Weights of a small GPT-style language model, trained from scratch on English Wikipedia: rotary positions, 90M tokens.
Each number is 128 + 24 x the weight over the matrix's rms, rounded and kept within 0 to 255. Layers, rows and columns count from 0. Numbers have three digits each.

# k: layer 5 attention key, 96x96, rms 0.118, rows 75-95, columns 0-95
# q: layer 5 attention query, 96x96, rms 0.111, rows 76-95, columns 0-95
# v: layer 5 attention value, 96x96, rms 0.124, rows 64-75, columns 0-95
# o: layer 5 attention output (transposed), 96x96, rms 0.167, rows 64-74, columns 0-95
k75:157141116140108120168148141118138189150145108099127156129122126106144179077139146154122176145132111123165139120128150121133121146120142146130111154151100108134117121101140123150145123166123113094140113091112097114144128150107150166126114159130093067152141137134110093142101098103139131080
q76:147126113133125099102091101129121076135103128130127117108147140124152094116139158114117129126178149078111063119139109120124179147087116117092137091103121139135151124119094187135112082114109155153154136093153133177142110135144150126159172126150130129102123153099129102083122106103142124116
k76:112129146112141159146156137150153129150118140136117141171129138165145166143153125108139096105074104166148155133152160146164097105167122151157110139119107092089047133102143127143128114125145165093114145184094101097126139139154100130104101101142112115135125129150103161126114139116112147120
q77:110153103162124171112175070117140134099140152114161060099128123118097104081118138083120134130174119095158134116109137139110102084106144121146127146138149136134128111149129126084115095171108105078110106133151173101148102118100100142142120121166095142153129113171140149111084103122144112143
k77:129154151091138090134072158135140116142125092139120164169083137165131126123165086153156099123101087128119123097127108168127150131117156120107083137128114122125149147118133127181127160077142138129088165110121112121110149137147153152114118138118107127142087097117144141122155120071124129109
q78:173170128114122111127148156132089120155129150140135099104104146137129139147151149147120111120118172162125163132102120150142158173083145142107160148129168151169114129109115128143138105120122079145118118143153133139151114114136090161119110138103071129115139140112141114143173127138131148116
k78:113119096137101129128122110121148121092126087092131122118124085129113105141119141131109127126139078092149092156138135110119087105122155126110105125093134105116143132089122144095125137158159135135131137082083150124130149101141131109152129105206139130108131139149110128095116134131109152150
q79:118116158121097105146156143125149132137125127165133139087079145138133102132119139111137139124111124123107144101171104151127142157150120143154120145157116106130115142152154167130105136121100095098117166166140144127108099185110123150120171128128142104124152155132105170091084130141072163091
k79:140129143148140155128091143113107117123141145111119131129123165164103147138118160175122114130166140101146135125115124113124105100147150109128137130112110133138131097124153096117107082147096145143154106130126161143124166092122161100169093106128090177120145094156155130148179106148159102170
q80:134187129135115148107130078120144114168194136099124109106198086088130119079126129134114077110156119061139091151104129070114177115078146134107164137144178137107152133159135131063121103132154108159118097098112179085159111135126128096197120095118158147128147113170142098131106104080187137125
k80:152102145149097134133124114114139136133120153097111135098148078080142094118146148152095140131167170097116133109107097076128126112136186095117148108147195164142116097139151137101089099156099123158167137152133155145143169110080151149181112128154117155105149161098136098116146076165159097139
q81:141158157130122112159118085150138126130108132128117123144134158118136089096167131141074130160119083138143100129148182124139160122113086119143130108145134098123107126161138086125104161156120148139131154147117111128135085091142092128079117163158133142131098105133151121161121163115122134141
k81:151095121127126123119097133096111088124143152097144134134140124077110156099118148094094132074128151099150109141128127104079114123108157125126124123112190134138140142108105162115134117152124156098113127066112147128157151160135106099167145121124103141144138165128121160153099147152117081170
q82:101092127151129115103152109117135124110145131116120096122124137143131074143121128097168191119167138108115127138138095134141180139155175129082142172136101164131127100138151114142155101132157124159171128140130127137101143099130148126148130115105149143136163170164132108159153107157160115083
k82:141114130102128117112094162074099143150142154143139147141141155135099124156137154157118152130122139105154124094086128139143096127117113089152171124138131145114148117130131149135119118122124123162114101111171125129160124119124130091175139087118123146130130081148154135098164119133104123133
q83:152139151158137157133111129097132111127097110139089133120119120112139129127139116131145132146096123094097103132142146139158150145110164102112089149134103104123136148146135120105096137122112124116127098144111142103089130115118111123131116117145123160104145097141139125117140135170105130162
k83:114165121110113161127085138136120152124109139127135129129118145108124080105130125138100114131130134173161153133113116120071094116183070129134131118131098107146131159112099146146126108157161117125157110082132145144121132160118131112127159171134107124174143158144108177135133147086124099108
q84:142111138137133141116131113185128123134166100118086113101143151113114140142133100136133154112171128138134175177155140127118175131147099104118151129107162144130133149145122127106122107133153109111121133080136143133107165163096171110159123134185146130145141108135126120124157094117148107127
k84:121135127101054150156128085097115137113107132116140134105135081089121113107131154110108094154137160094116104142097124077138068116134148086113151135117189127148135102109153116079132155145123099111124118168140154165163097134094146130137140129092132109102136153134158142181111115136114088148
q85:110093150150125135136171160131154105135088105154138125146123134172122142132119121156180112152083145151136143119146136137135164146169112165111126135130123118140163113155135147164125147106108112143096116140148125151105074143185147084152138126150126148116120113138110115156167125128130118126
k85:110105107137155095112099096112073156115099133126114147146127146135142132173148140163154111109126135128124120144128141123122142136138130117141116154105113120118089168112115137139116119113146136133158107148127123096143146118129128142093122137100110064128119142104150152077117160131096119124
q86:090162133116157110128098168139126168123103123111128136135164153139100103119113145161145173124104136129151157122119143154147115115142159161126158117136176145107148148126139132123133111094104105115141124169092149134145083138110123086114151114134134099122082171151141100141096144130104133106
k86:124127084117141160116171106147090093135139112187149135099091110173169120153167125126138125118087083119118163160132128153141118140112120144114081151095099095191102148154091075189125159147124129142125160124134118135098100148105145130134124115121135145131147104139097157125143155086106135126
q87:156141160099149082151137124137185063105134124150138122124145104073119122090069134159120098096126120091123101122143122113122170104083104127146158113142143116119124132096143158077075147161161167116154132148082122127111146144117136122150089161129124126084119145097128144089122094152133124155
k87:112104103126125144146142145152094140146133129095125098155133151156120138124120063147120109134146126131164104139159173144118117122152126138120104090111102119093111112125114094106128131081114140111086127141172156115124093174118120140118128104123152096150123101116130145172140136110181114104
q88:137121162102130121143143121151133105119113114130140139124140128152165121129134128149125112126115139097146127077111107120126150112106118138123138147129149154128126107131158070160160137090145152123115109123140101143114127144109141127106138128162117122142095157140099140091136126143103145139
k88:107152100141096115117082121105119166096145140104094095075149111088106087090127149073118151142153147122135122172158134091111122097137126086135144081081169138156145117147117193085078093163080130184168092131108109110160105146104087140195105110126143174084201107099188097159111104159182064134
q89:151173120135089108142102111116095155178149129132112116160133113138132110091112130110125063157147143114091111110129104100137126121135159139128161102115134131142137171119108158115096152162132140158128119118081159153149148163088111128139147139152110119104126109104148095184078138099149147188
k89:141132138099124151127117103139156140087157136112118110076155144118146144158101106135147133120117106193117123165118149122086114109124113107159131135134113135110112087167172126145136127117166134109151138099159083115107092103156170148134106132103127155155132136138136114114110122125113098112
q90:174124116105115159105150137117149135128174119104157130070149114103110087094116127136111145167156116103136155198130086093128136156073160115129133151157179147138129099100142183062132149140134138125108124095129171137118143118145129125154156077109135111134128082153123101128115137107137088166
k90:110160130138140081167078113113128122076153151150119143118167130142125140131127147114129121184120119142122119102150122157131137124121073137149134115083116158099136180137134111139135122115144131085145093109091115088109113179130119140119123165150109129110121119111110150148143144139136148083
q91:136128128139147161045156163152133115122101102196120158151128114170133123112158122123150136113122130153139112075127127152147117119130132122121138138157085087173100142097126160153147150134079114110143130119110147122137097152114108117110121122109136083120088100113130184123148163126102139114
k91:126123128129062113127091109111131155120132146048116134076137113077118108107123129090130137130164160115125106118144116098120120110146141075149119121116216148115136097183141125094037085134157136142100156122146121158127156111082142135171142098136122138137134177150120084149111070180179104161
q92:106125077139125107112117140101133132124065116120146092163094163195121144167135136127147148126101127176134169116108161164154160115136135167158075118141103085145134153105090104144151157095111106119076133150152107190105151164121132106091153131145139104070084142107160128081108182134128186120
k92:168091178167129145135131107111126130148156159119116180090138080058098079105150103134100132134179131134123105148094105068091096111113144088124187084104183167141126092118157139107103105169135138132172167151129160088145135079115155150178120137113128130142164133117131092150130068161160092169
q93:142095135156131132091178110116107135118179130147113070115113105085119112147119109123127138109108139108142114101122123143100144101093136093105134148115126152134159164099152146105161128141110108129145070115184106148149121188140158153086156118108143143120121140107144108160124116135158120113
k93:123120117086140129122121132159135152122092135117158161152118141163133162132144131142114143131111051125110127119107111120136114183127119192135126111130107100108108126136108135131118132059135107114125160117084092107142117120142107126152118144114102132140133107121132126102131139151097140119
q94:157148094108124114151125138116136147109178152127141142144103093137129125163155132161096158091135100066125128063163158147159136122116101080159157124122139106149114120122121160125126157103118158127162102126123175127167123124103156134127096109171145184133130116118057115132106087124124162087
k94:106111150156132178142113098145085129151131096131092128118143142137121153106087125108089155120122148147123114170108099094144122115150143156137095116132098143097163165116161133147139102117110141138134172149141094144109139130152097115147122115116110099173130115125161121126111155130114117145
q95:110110110105151166110140135141158104108100125083103116119122097087084103149142126128156105140112137124137110158067104149076135144129120134164134114124158099139088110139093139135117158099123141167103153135150147159108119160113111104129143135084146127125114158116169112143149131148118155148
k95:145090115122123103158122153130126137124124150121128110122112119129157107131156095118112159169144152189122134098195121116137100145108145128106152131129106127121136152112147095105113125157115138125133124130125088156179118115138111113094147161146134150126129124116090137133121126152110121113
v64:151122125098145122144143128134176092133120146133097118088110131160121088116100137166094105143110099082131146150122125158129164120118143115156121132116112163112063108148113140144117161142156122110101154093127110134125123133138169186111143128146110129136146068107182097109126162099111101130
o64:143140118086129151153157126126171108151199101151126110128068105111122146161103094153157145117134147128112156148131133159096102184140131132144136133143114122121109139160100133139137160154127154144125174128141112155090168134135134150156166083161095105132156093118154104126112125134129077121
v65:162144079140152130122116132128152127141154133116130127176127150155145132140161152135133085129144110126130088083120121117142127129143129154137173090104156145107105158129193162103088126156125158140140091180171156141134094150137134103133154148139136123118139117105136127069128128149084193120
o65:142135097141169161111089110117124117120129119108139129140108124147107089116191146099127160164153116106147092081118143152113070083138153157139138172108148155130136151078128144109138109118175057136154134135201136150163132058148152098131137072081113163119124175124141077163098133121152149110
v66:106113159119126137096120096119114140135168092098128133116117172112149145167124131137154144154127100158116120124141116113098158124124102146127121135133100181112119141098108099116140106151119111140125137128153159129126110084151142132174153165113161103110108132121166145143139123147118169153
o66:124143120137148103091121151092125135097137167137160156160109118150135120145132115143154157119175126109112123153125123121113134108099137135084172142129116163118142148113115140124189088152142095148144143129135140139133141125152150156110144142117113128108112175099143144127149132157108179081
v67:139115107122127125140160109147153129103124119107108148113105152121137122151134205081158092173123121111146094126157144104133098117131097143140140098114157135123135130095135167140137131116123134133160153128127148101120101105101109099116181142082149118139127111112113134118117161154131169143
o67:127135075141161151122133124139121108145099161159121127172110150103138100155140148103168106130145115139130089150162123085100093094142103135154119142101147151093116081127104141079125146129174113112099121146137121145135111094141143100066145137117156129129127157136152133115142111161157140135
v68:109113144135102121172155092115143152144143167118143105114119106110140174106128110147112154126128150101085093118115145142148118133123143168166163146119128112114094165122135172120121133119131110094126118134130139086095158123142126132134152126138138137159190171104148138126169158108147143125
o68:109101121166145156159165106116121144169126089107108129108126125124105113137128140154167123146150110124086119090114139137135143108104177136135130162135147098126072139106168136154131149101116164120109141122118136101126117107105138168126155126104130108125183174133095140145131148125130142138
v69:142121121130068114145111112136141078113155115098170149160108152116140098141123128145119099098165104111119094069139151136159131119134103113152120098115133147127099142123114103125117125163116122127133165141133181169137146140109125115161117122123133105167115107076129140110118139148122162137
o69:103182103149123119140116155121128100143134135159155150147156130131148095154142150102143179125139119131142130092108120118161098122104133179101113129127105134156071065136068113147169117156107117138169145144140145113130121072102153132127140117113139141143137161128115087107120131114146118126
v70:092114115124112178144096130127162139167133114103136157125108135132082129117090116163156141162146084139131131134128132104121145142135157138120168123153135147148165154121148140117097097081153146131121062116114076121110112112136132131145157126122097110086149097163126131132119137143136203124
o70:154133100164147146121150135100120161164144132120156141129119118126081140110134092140122113157140134123148111117139172122096188145114139159100127176155171138129147155130160127078120139112152100177120089137159132123115093119178121125127145138082127118132144087158114139115152111179130188087
v71:120169156124091137162106168133156122122147105143120109126148117102124140127124157116092147133136141133087142133116127089085134082111105115157107109118115110126159135124147123122151128139109145131169092130108139140128144116115137137093173175125142141120137153101122186136110162139136116137
o71:098148112108113113150138168112161131130050129116133150098151118142094158163135124128108127129136142158085122154105151113123141070156136135135118106128123169148099129131133138102103112105140130124136106125124146150118139109119141115137172115114162145128140136110113170113143129136154117143
v72:070138148105136086150115101153145089119134159133124117134138110124157109134127149126186145185130130143126112097139118134160107101138109130127094101138121082157140113146095108146127132153104159139120106106095124153121115122097132172122139121160119102130139134126141127133129095110162120151
o72:153142160142134081144146140134146100135146143116108157141113110098107154143142143116113103158119118108144106125169146131152091111133088145115155088123112096131139074137138134104123105151097151163140166131087146147098106132138122146107105097121114118128092109124115152111147157158183108075
v73:122097162120113122142085136137133150134165120107111127107071125122149150152139114128106130127125100150136145089137113107092094130138099145127188091131205115176131104116160075105105161116104159114141135168107169139095101081135094123120144090104152106109116127088143110125139136114122152113
o73:127116191127134125075114160108139143111110116155088142133066096142144102116155185111173164127134169169133125092158109121136147134117116146121127128167140152123098110135164126116147124089105125144131114146093111135105122094120152063117147123077150156134113159089103101176131127167131153144
v74:124125175154137125110141147149129145163092113126124135158114147105110126164137164108141109122119130169154132149116128093153077106103141095109105113074104112153106117133123113137121113118106125148161115144112143125122123132116158113121154110109122118157140137108120123132158125120114098177
o74:130161121163106118127111106146135096143121141122127117134106132088140124138130167113126076097149117121130138153160120122201099110147139119098119128102088178135128130108136125135108135115164119107131130118102141128153115150111128082145140109112118156111114120156150134100149139140090092138
v75:117082086126119111137115097112098184117180107125160158152117124111118132121111127111185129156121124134133132135103125162118135108137080134130143156123163122143133174148095110138180105102163132116158137140094148108162128078127127133129138114131117087098068128141101146103129084145140152099